{
  "num_key_value_heads": 4,
  "vocab_size": 512,
  "rope_theta": 10000.0,
  "attn_scale": 0.125,
  "lr_mult_qkv": 0.4,
  "decay_shape": "linear",
  "doc_mask": false,
  "dataset": "wikipedia_en"
}
Each number is 128 + 32 x the weight over its row's rms, rounded and kept within 0 to 255. Layers, rows and columns count from 0. Numbers have three digits each. The size before them is the row's rms in percent of the matrix's.

# gate: layer 9 MLP gate, 704x256, rms 0.0505, rows 485-515, columns 192-255
# up: layer 9 MLP up, 704x256, rms 0.0501, rows 485-515, columns 192-255
# down: layer 9 MLP down (transposed), 704x256, rms 0.0504, rows 485-515, columns 192-255
gate485 100:185207125120195132060142114170129110107106172095179147145118185082160126137121094149108162129107093124116183133113108089155189087139144121069153109080129119084130059119108104098131115109188141
up485 101:133137129084183129178165108125157138156102122069097179118125103119152111131098152106159050128086176147172095127140111098112050109081177146175165134137159020087123158110114146143066158172106163
down485 102:215103076101206163128114099149118191136133128169120137160089085079111114104174087082121074139104082117205131154155115164075149134137111117170137180133178180107128105168132135142105139177100143
gate486 104:111117110108062088147172096167061183046163151135181107168106138102154091132133114154141129112076113162137140103110147059127060174114106130140147171130087151109093165151119126075088126110124155
up486 102:103103113117146145146111138129135147081106112185100121120133158099177114127080161230110118183063135114136129164089120108119149176074176170120142075165165187173102070141126150139156149087183142
down486 104:097153060126171120162184075135129114147080128108064123091118184174156155113126163141089143072170148148093141098131140122132145116099147139112143060105105106117159078111115114135155146109139132
gate487 105:142193105154126122130143135110112098145119087160146142149136096153147094162155081091160103219084207106185152150084106107110141184153134185058160119194148138133148132142137115097118159134125142
up487 106:183157095148075148112184144088086173143128113145154148096114153154124127130142175150164100157153065188144170080155117190112136114165167158087115121114098147148081038074079165102143110083201148
down487 104:133127055163142132102084092099152044114154079076098116109190142182155152097130137139139138141127127164114175111153102078145124150116146104114146150117144184083130096101159107058099114086163175
gate488 097:099097117170129163088073121132104149153149117106097072142088165147145131117130184149098143126110124059200159161185091104163081139145110157172154160150154158113112084085104104142105098201126122
up488 098:184144118104131060133147147136132130158117142127137127107182084142112131170205109079065162130106176095130085175122135124136103113122159077086176130148112155140132071095132135160126119084116144
down488 103:134130170153142165084077135179128136140141095120084106178095059149155050133158162226107119131193105082123119107124118147129134134109110152149182120094149183089159101189147085124146126121140172
gate489 115:188139125145163107129077174125185154136108210130153080113144103180150097160117164106151130144184099118146104174189152172143139184084146115142117125134115168140139160096111115104202154127134134
up489 110:097109141122126118095158090133142075162134102139093135145145174086170116103126083114204132126102032059114129082107074128162154131181168116108107122125128186121126091171236135178088100197108129
down489 105:142113113113065103085109089114138114146133152164127213177177106100127116140092146120106108150112172153148168149061149126151135187196094119116135129108172141110123079109101175146164096107106134
gate490 095:181079186181114126153149128136135149102146135150136095137120074110217104122154120121196124106211162148186086131108108106102126056091090141076173064171096156125074152145140096172107170117149080
up490 091:187104097107112203127145134142140062220049139125117163141154098145086154097120068086087076190090096103152174092118128120152096059113102151127151118127121118130128121092098125165131063094108078
down490 094:161178088139123135100154165096147117154187122149135126137076142135143167127170182103050154155167148133155111139145211122135111163148097087120106183138084084144053131088107148103160118131122081
gate491 102:110141165066112086136060130163156148097131136115175142112156124086080145111139087153130135124114102087144143073134126057130068124093109121150118084172086066163105175122138098077158034125155108
up491 102:075107109091136116158155122179065142141173162048162105125142133110046080142154113150106122147196166080139161092144134149191169166152107160169125130158094180159114140091145114148142105118092179
down491 100:061144129173124180150107136079127144114121114103123104156151096122170142119096133097211096145113040153126129117117126165148160167155104120117172173161073140127123124132148150106150167161114074
gate492 087:113172158140168146086095089143119097121107133133177178099144145135098124141140120150087142206142169091149104168121119138127128056159120161114051092112123100100101154150146102155065146136070155
up492 092:165105149086075120109110081143132113093157119152147166134130177113132102140138139121118112121104144146094108149167143123153106156170136084177134136156136179106127149121088133160087100190131123
down492 090:103164102127091103150116101143113139144131115140098153148159114185135077108122169092147124137178114137117184107120160111102145088065185124117117079159132088133112162152107132113115128124086118
gate493 098:149076097143169107148134141108203171156093130128180182144098153134159172109138070123095144083090123093177124074106166173109105145152152173094132129104120162083110095129162073141137034096113103
up493 091:151128127108144153025138132134135144140123091124114127126087075138070165147127107169114118108148181140082181188111167121093070143179073117114104145117125163082086103152123131077122093108127168
down493 094:167167093112157144122107129152098109145182097096117162097141160128148139196083196094098153145223173139158152104181153124144086211117113145122215108143139101132087098157167110101136145104115127
gate494 105:131198078114137101118100128125105124122109169096139121095167157114137158120089168078162102129080169136161151155039085111159091136138131147103124132127047128140105116112139105126098133103165107
up494 102:146063115133107158099164110097099154108119159104161138135124099144143153118128104134122093133155104059112112136160127117060125077116151096203142155167216082120081172112121129127114130126134167
down494 102:133149099147153116172076163120169149061100132131099146077147148148113113134146103089095142119114167108139115135124161099138201106183087085130138096160077120122095089159119163078130103148144090
gate495 095:220142105149135110172152129127166199105119143120141128144108133109079139128125145137096124135098124165170101099094077147114101108094140093114126086150124070110101123089080126087165182114143166
up495 096:105119197184168159118132152161124145134096132118161141151158166184115111148115160134181118118084116099120132137174119073115093100191131102149094146162193172097118146145127108123119122127095177
down495 101:094125062098081173074169096113171116060082169110117154151178085151096146062147131200179201110132106159157132106158135177162163086149110158110128135119173110117167102080101118113132104061158100
gate496 105:105085079099081173156133058139076148171153182086106124123128191132157139131158108098160097123116179149114122141114189165102124140190101091185078105116119179148115094162082119164153111139083136
up496 107:105145080071176093125120145104127132157192156177119094201094137134125118135133067063113153144134168123093143070150076161156044092199127153128126122123130094147152110088160187136171095106109096
down496 103:123114110167188162103121135151200148073159124099142146145172141140042151106082089096114176164130175098095145105118129197184122100162130046130131173168125101139135093145117144109144133140116155
gate497 095:116144124136088092097162079095176162172148154126103166104170181125054124158167068091094112105096150151134122163099184119126187151144143095186190065103158090158110124171144140117128169105170121
up497 098:139104082121192157087089127123117072146101117144108077148115158117169099149115100112140153161142075182137126163097128051098157119132125151129158166150156131171172216126201147148211129105126123
down497 096:158104171212165165072138148128119094087163173107179155096123173095105184096132118106143212084083184116092119115142134093123116130122111153081176112080170158125144157124153160196128123144135115
gate498 104:074060125198089132135163107127123112116092148116170201104129130127058129182099111098129120158104092136093150068113168169175135124129153129128118126117103195167112121078145152059070121164088057
up498 102:070092161123194188115142141099134122175150094033143131110147104091116138096151150122153171143135093153109156108118135130135104142115146079130143168153093129132174128105106064128180099096088160
down498 100:113096124055147083089106122127170123173145084122179061177106100098184145118130139107158112080058122100140149117172123162107158104092113132133117147095119149117126105145096155091125144165193049
gate499 098:162122110210154116161130089164146111126165141097119132106182117097160084117113119124181154134143151079142197117099115142111100177134131194130194108115166139085114145144137081163186151136115090
up499 094:095117140133135093081140156173130179171149148107094125038084156115136119159120162063142134095147087121167087104161100098111074122116107185107098143113107110154109147085057129146114190107106123
down499 095:121124130142123144130137072081152156166121135091091120100114145120171159113174089125188125122108127125158182170174156098070112133156111121107105132128147130128176135177091161153164133083193168
gate500 099:147140113109156093163094173141138142153108155151118167164126114086143063128154171111081059155084056082150140122128136044105153122117112159119159171107166163098150136142112204168110136147116166
up500 096:106169153125083141131092060109043120109171123133062059187141159108128138131141134140127114126134127142159130140106137136188112069143161148132126153113159130124132155134186071163108043083135126
down500 098:176127088129102125101102135089138123198099119098133161099115115094163122194141084157136163093145166087169070102141094153182068113134118125157094095136134091142069142116119159077117112102128104
gate501 101:192137135041114163078114090190068105134168142190148118062073146111172172080150129150092115153134143089089165143106111127109173151111152128162109130113156126108104130115137127096113141181154128
up501 094:131151148071106125121192067100081139107194156176061176193077167116139102144132101179143123166123115135095124079099059126116214155178123148136142109139122089103097140129111108155112172113105112
down501 097:168177175159113174109125119154139157154162080142101110148118131155158125187135083162155123079091144101148126122146132141160174071065158131144150171049115116122110161079080150096091101124128201
gate502 100:077093187088115121098114159077123058157134152157150179141201179098132083161076106090139173085151159094136141158140130128194152118108092164112098112145129173111099115091175107120117106120117120
up502 097:115201158102117127149122141145152117204155143176187171122127117095112093123099111136125092115123166089120136092171130108157126145127159158098120130148170132126125133146140103147157170099074106
down502 095:082140124083134128153149152203124134124108079120127172132137135172108113092089133093151135121127160141141031098135134143166111196128131186109103113174164216118127104134143097171092137101066163
gate503 099:119139091143171137100104099128146056177102121110146150132178157088086155138156162138113151123163120135174122145137081136131129121185133173137083099069098061157145102138112170135146162147119075
up503 099:106131203135154139171131110143120141124144084126165093036122124139109122129163152107107182092168162099143122103086135154248129102179145091095165097070115099120141131162189099175158104119147162
down503 100:078078088085121129161139101138178137153150104146131136086073122167128184094131124093116127126117084108110184103114151135188136116140120102214134138149157105154129109113220157133120149099112040
gate504 097:111091071123112067125031156105118198100139153074091157166166182142135123102057113115142151101162193122099135124155127131085146135169182162188137089195129125110124099108155048083139119118132146
up504 103:126078171165079093182099117141162162079150063125179087146113144111066164080076154141094112095135195127127055126132122109088071152118127093130129150134157166173125115125146101134159168159124098
down504 103:122174189166125182106104123121103077119125129131150094094075165113108106107180172108106098150101166146151164198128126115110168127156150101101118102145115101107115112143153138162160139186187106
gate505 091:167132138043120147135197138118135130128140206072180093176129144127117106137143134113092106154142094211114093145102147178187116145140195128105126132140110127165131123157127125098147120120120166
up505 091:131155117152162090116159107156168152174135128096099095143113145084117155111095100121116108136132032151134089089144154154090097152158139159099114071143160101073129131167161138129076089149145181
down505 095:101145079174133114186175145174199151092177145112139182136146132095156136135096101127162121119086148150122099092098130166120073121123119113130151127117079116092118122134125112078154068084154119
gate506 096:170204087132132179199188082099163125057106100160129091152142126157107164085112068085145153159134125166093101156132159132155075080195126128124112126082133104111106099205094147149097086146157141
up506 096:115095138144124125109116112147137150154146129112138152151192146188134198135125128034102125118139127075146185092046150150084145164164089110131143112172104122189125150176142161135117112100152149
down506 097:082109111135130145123136130157171146118129096082144130177081202158202105123109093174110140146057105118083120107139087148128101144136176050109099093175099175119099122110127146152161089151132105
gate507 096:097121129105135128117105181088158190079143181157197149143144123148112126150044098128086130092119148129119143168182075111177133108095083098136126096134093137101093145163110115174184119102040110
up507 100:153128153096089161127140108114092104175176087176146072057099157141078196099148121161138132162100142119132052128111150150145141156090096124172123119123066142153109099144112154119142166146115051
down507 098:155148142127194145144071112119109107098156131128127112145153128082129140156132197127156097173158107112124101159072120136091135184148137152155063123129152151084137143150145104120167127105113139
gate508 099:132150159181075154110119143126171104106141131116115208137195088094116161166142098156111145162097168129145113100179128107140148094109177074153155136082138108108145103135136087098086117150156102
up508 096:165135149142093124166072178176139115143122148148112113147164073043086110111144126081096066094194155113158137134120138169152152132198110187129176118133094100167170140087137132178140116116099128
down508 102:148146209121121107108214107121123167174139122048094115163151137129154166179065130099123096088149084151126120135108125207122167130131192116174103100149099126140101165135118123124108148118143098
gate509 098:130166119131086129093087158147124177148100151089147101187117105170075127104147081102119160123148147139115084127107109125054097087157146099196157074139138159153140131093107130142128141131037157
up509 101:147064174118112079105150179167119164173066137114117113121070120126163060073114097145093176149105145134141206148112111114099131145126123080117138073148106141166110134173080156120109072136066163
down509 098:118117160135114141065156090161114170179147142148110097085079078136144105157076117156095132118122088164164179118133115141196087124109144167121112138122167179144142127174207123164157143062169139
gate510 097:099137122145113067158135136078085114181111136100163133116140118157133147080139169127131106118130126115125058096114128098097097196094110104144156045128106134099093150127138108093131186105195119
up510 098:105138096154153084198126105150081094149088117119081101145157149122121086163105188115153167182165102109134108156051142088083106175123080104098139142094183149130145088139117142120066126092079105
down510 094:067137137130172086127135180125149112145121120117104136155127093197121134100105153158152152137089080121164121121116103192178138175171154101122161141107143136177199116081161146087081131167149118
gate511 100:159188096088098155084135096129182153173166117084170093115172146104138177186170104093146083144188114040120096129100118123141099186126118104127145125131089130219128151149145144122080118114107122
up511 097:120096122059121170098134091102103127149109187128100088138163134050154180104123044130110090131113107145185129113170109086128093132111151143126105146162074132112142140106115077154087109146131131
down511 102:154091098113136114074117097121146092128140155115193137153198102106100153109119176122096153091108124144114095105128119124197117110149140125095066124139146040199140104115175163112100115152125109
gate512 100:134125137110100070123102126117137149101105105137133129170095165121120203127181189086157148077133165149223104186105064105111159104111100071140133067136161168141114142222142129135121091191121124
up512 102:087109145120171107100094122098158093120167082133093110097133073188177158133051054149193111072141131079120144158122130159152137166145104161147091140122147118141104091149164106099110117167133175
down512 100:099133128112097129081112184145140137098115126150193122127155144100172117122129092108082120122083128093078177116114141154179116160173123095117158124138187153095186089177201124139144103155135087
gate513 105:125133158076094095109164147102125145114076170184181141111154145142166070162139077110131156106136161109160090098025160159136156127132161131085168038114129131081127084140163153106118105202093146
up513 102:138134136148141152129142147051044151160086119124152118141107144096149118171111118137102098098096107147153114150084142168150146093105194108103187090126134116131123117170190153087111174148153131
down513 101:097108106103189077154193133132125134102130065099126105133149084117114201181161118117133085076084191127142122140151092135227139131118135121087120089141171124121093162139078121116169102151090144
gate514 096:144140115127154127078158144082179096135184151150120094184140130112177151134170132095156142155179154151167150123110141098140121110149133162162116114172151111087113195154092147115109102152104157
up514 092:112105137043096104126141143123151114147096101127124126153204090100117111112081098139131087168128133177125125130123102167139131096166118175136165127173144091135126099115173144148094070152097194
down514 095:198139125115127154168130115142120080085115056146160163132145072107118121109089177191185163119127157150113101119191134173066141079091139127147121155090115089173091149113133146173175086099121144
gate515 103:028096058125135106139125170104132094127159142152089111143138148148066143146180115123101157102114186108067116150123126158109126112104081126113164092182161182126117136117181173117187183091103125
up515 104:129150105131152131122099096085105165135128103174056145135125097159187137136146188151154066046141057122078161125116115203117165136114094132085161036067120092183119110123137118048077157118112119
down515 107:060147096149074116128119147132106126106114105106133155054114130140197104131117154113146083140102136131074188118120143161129138075096123109128138131164127077159153070115114126129127116117103063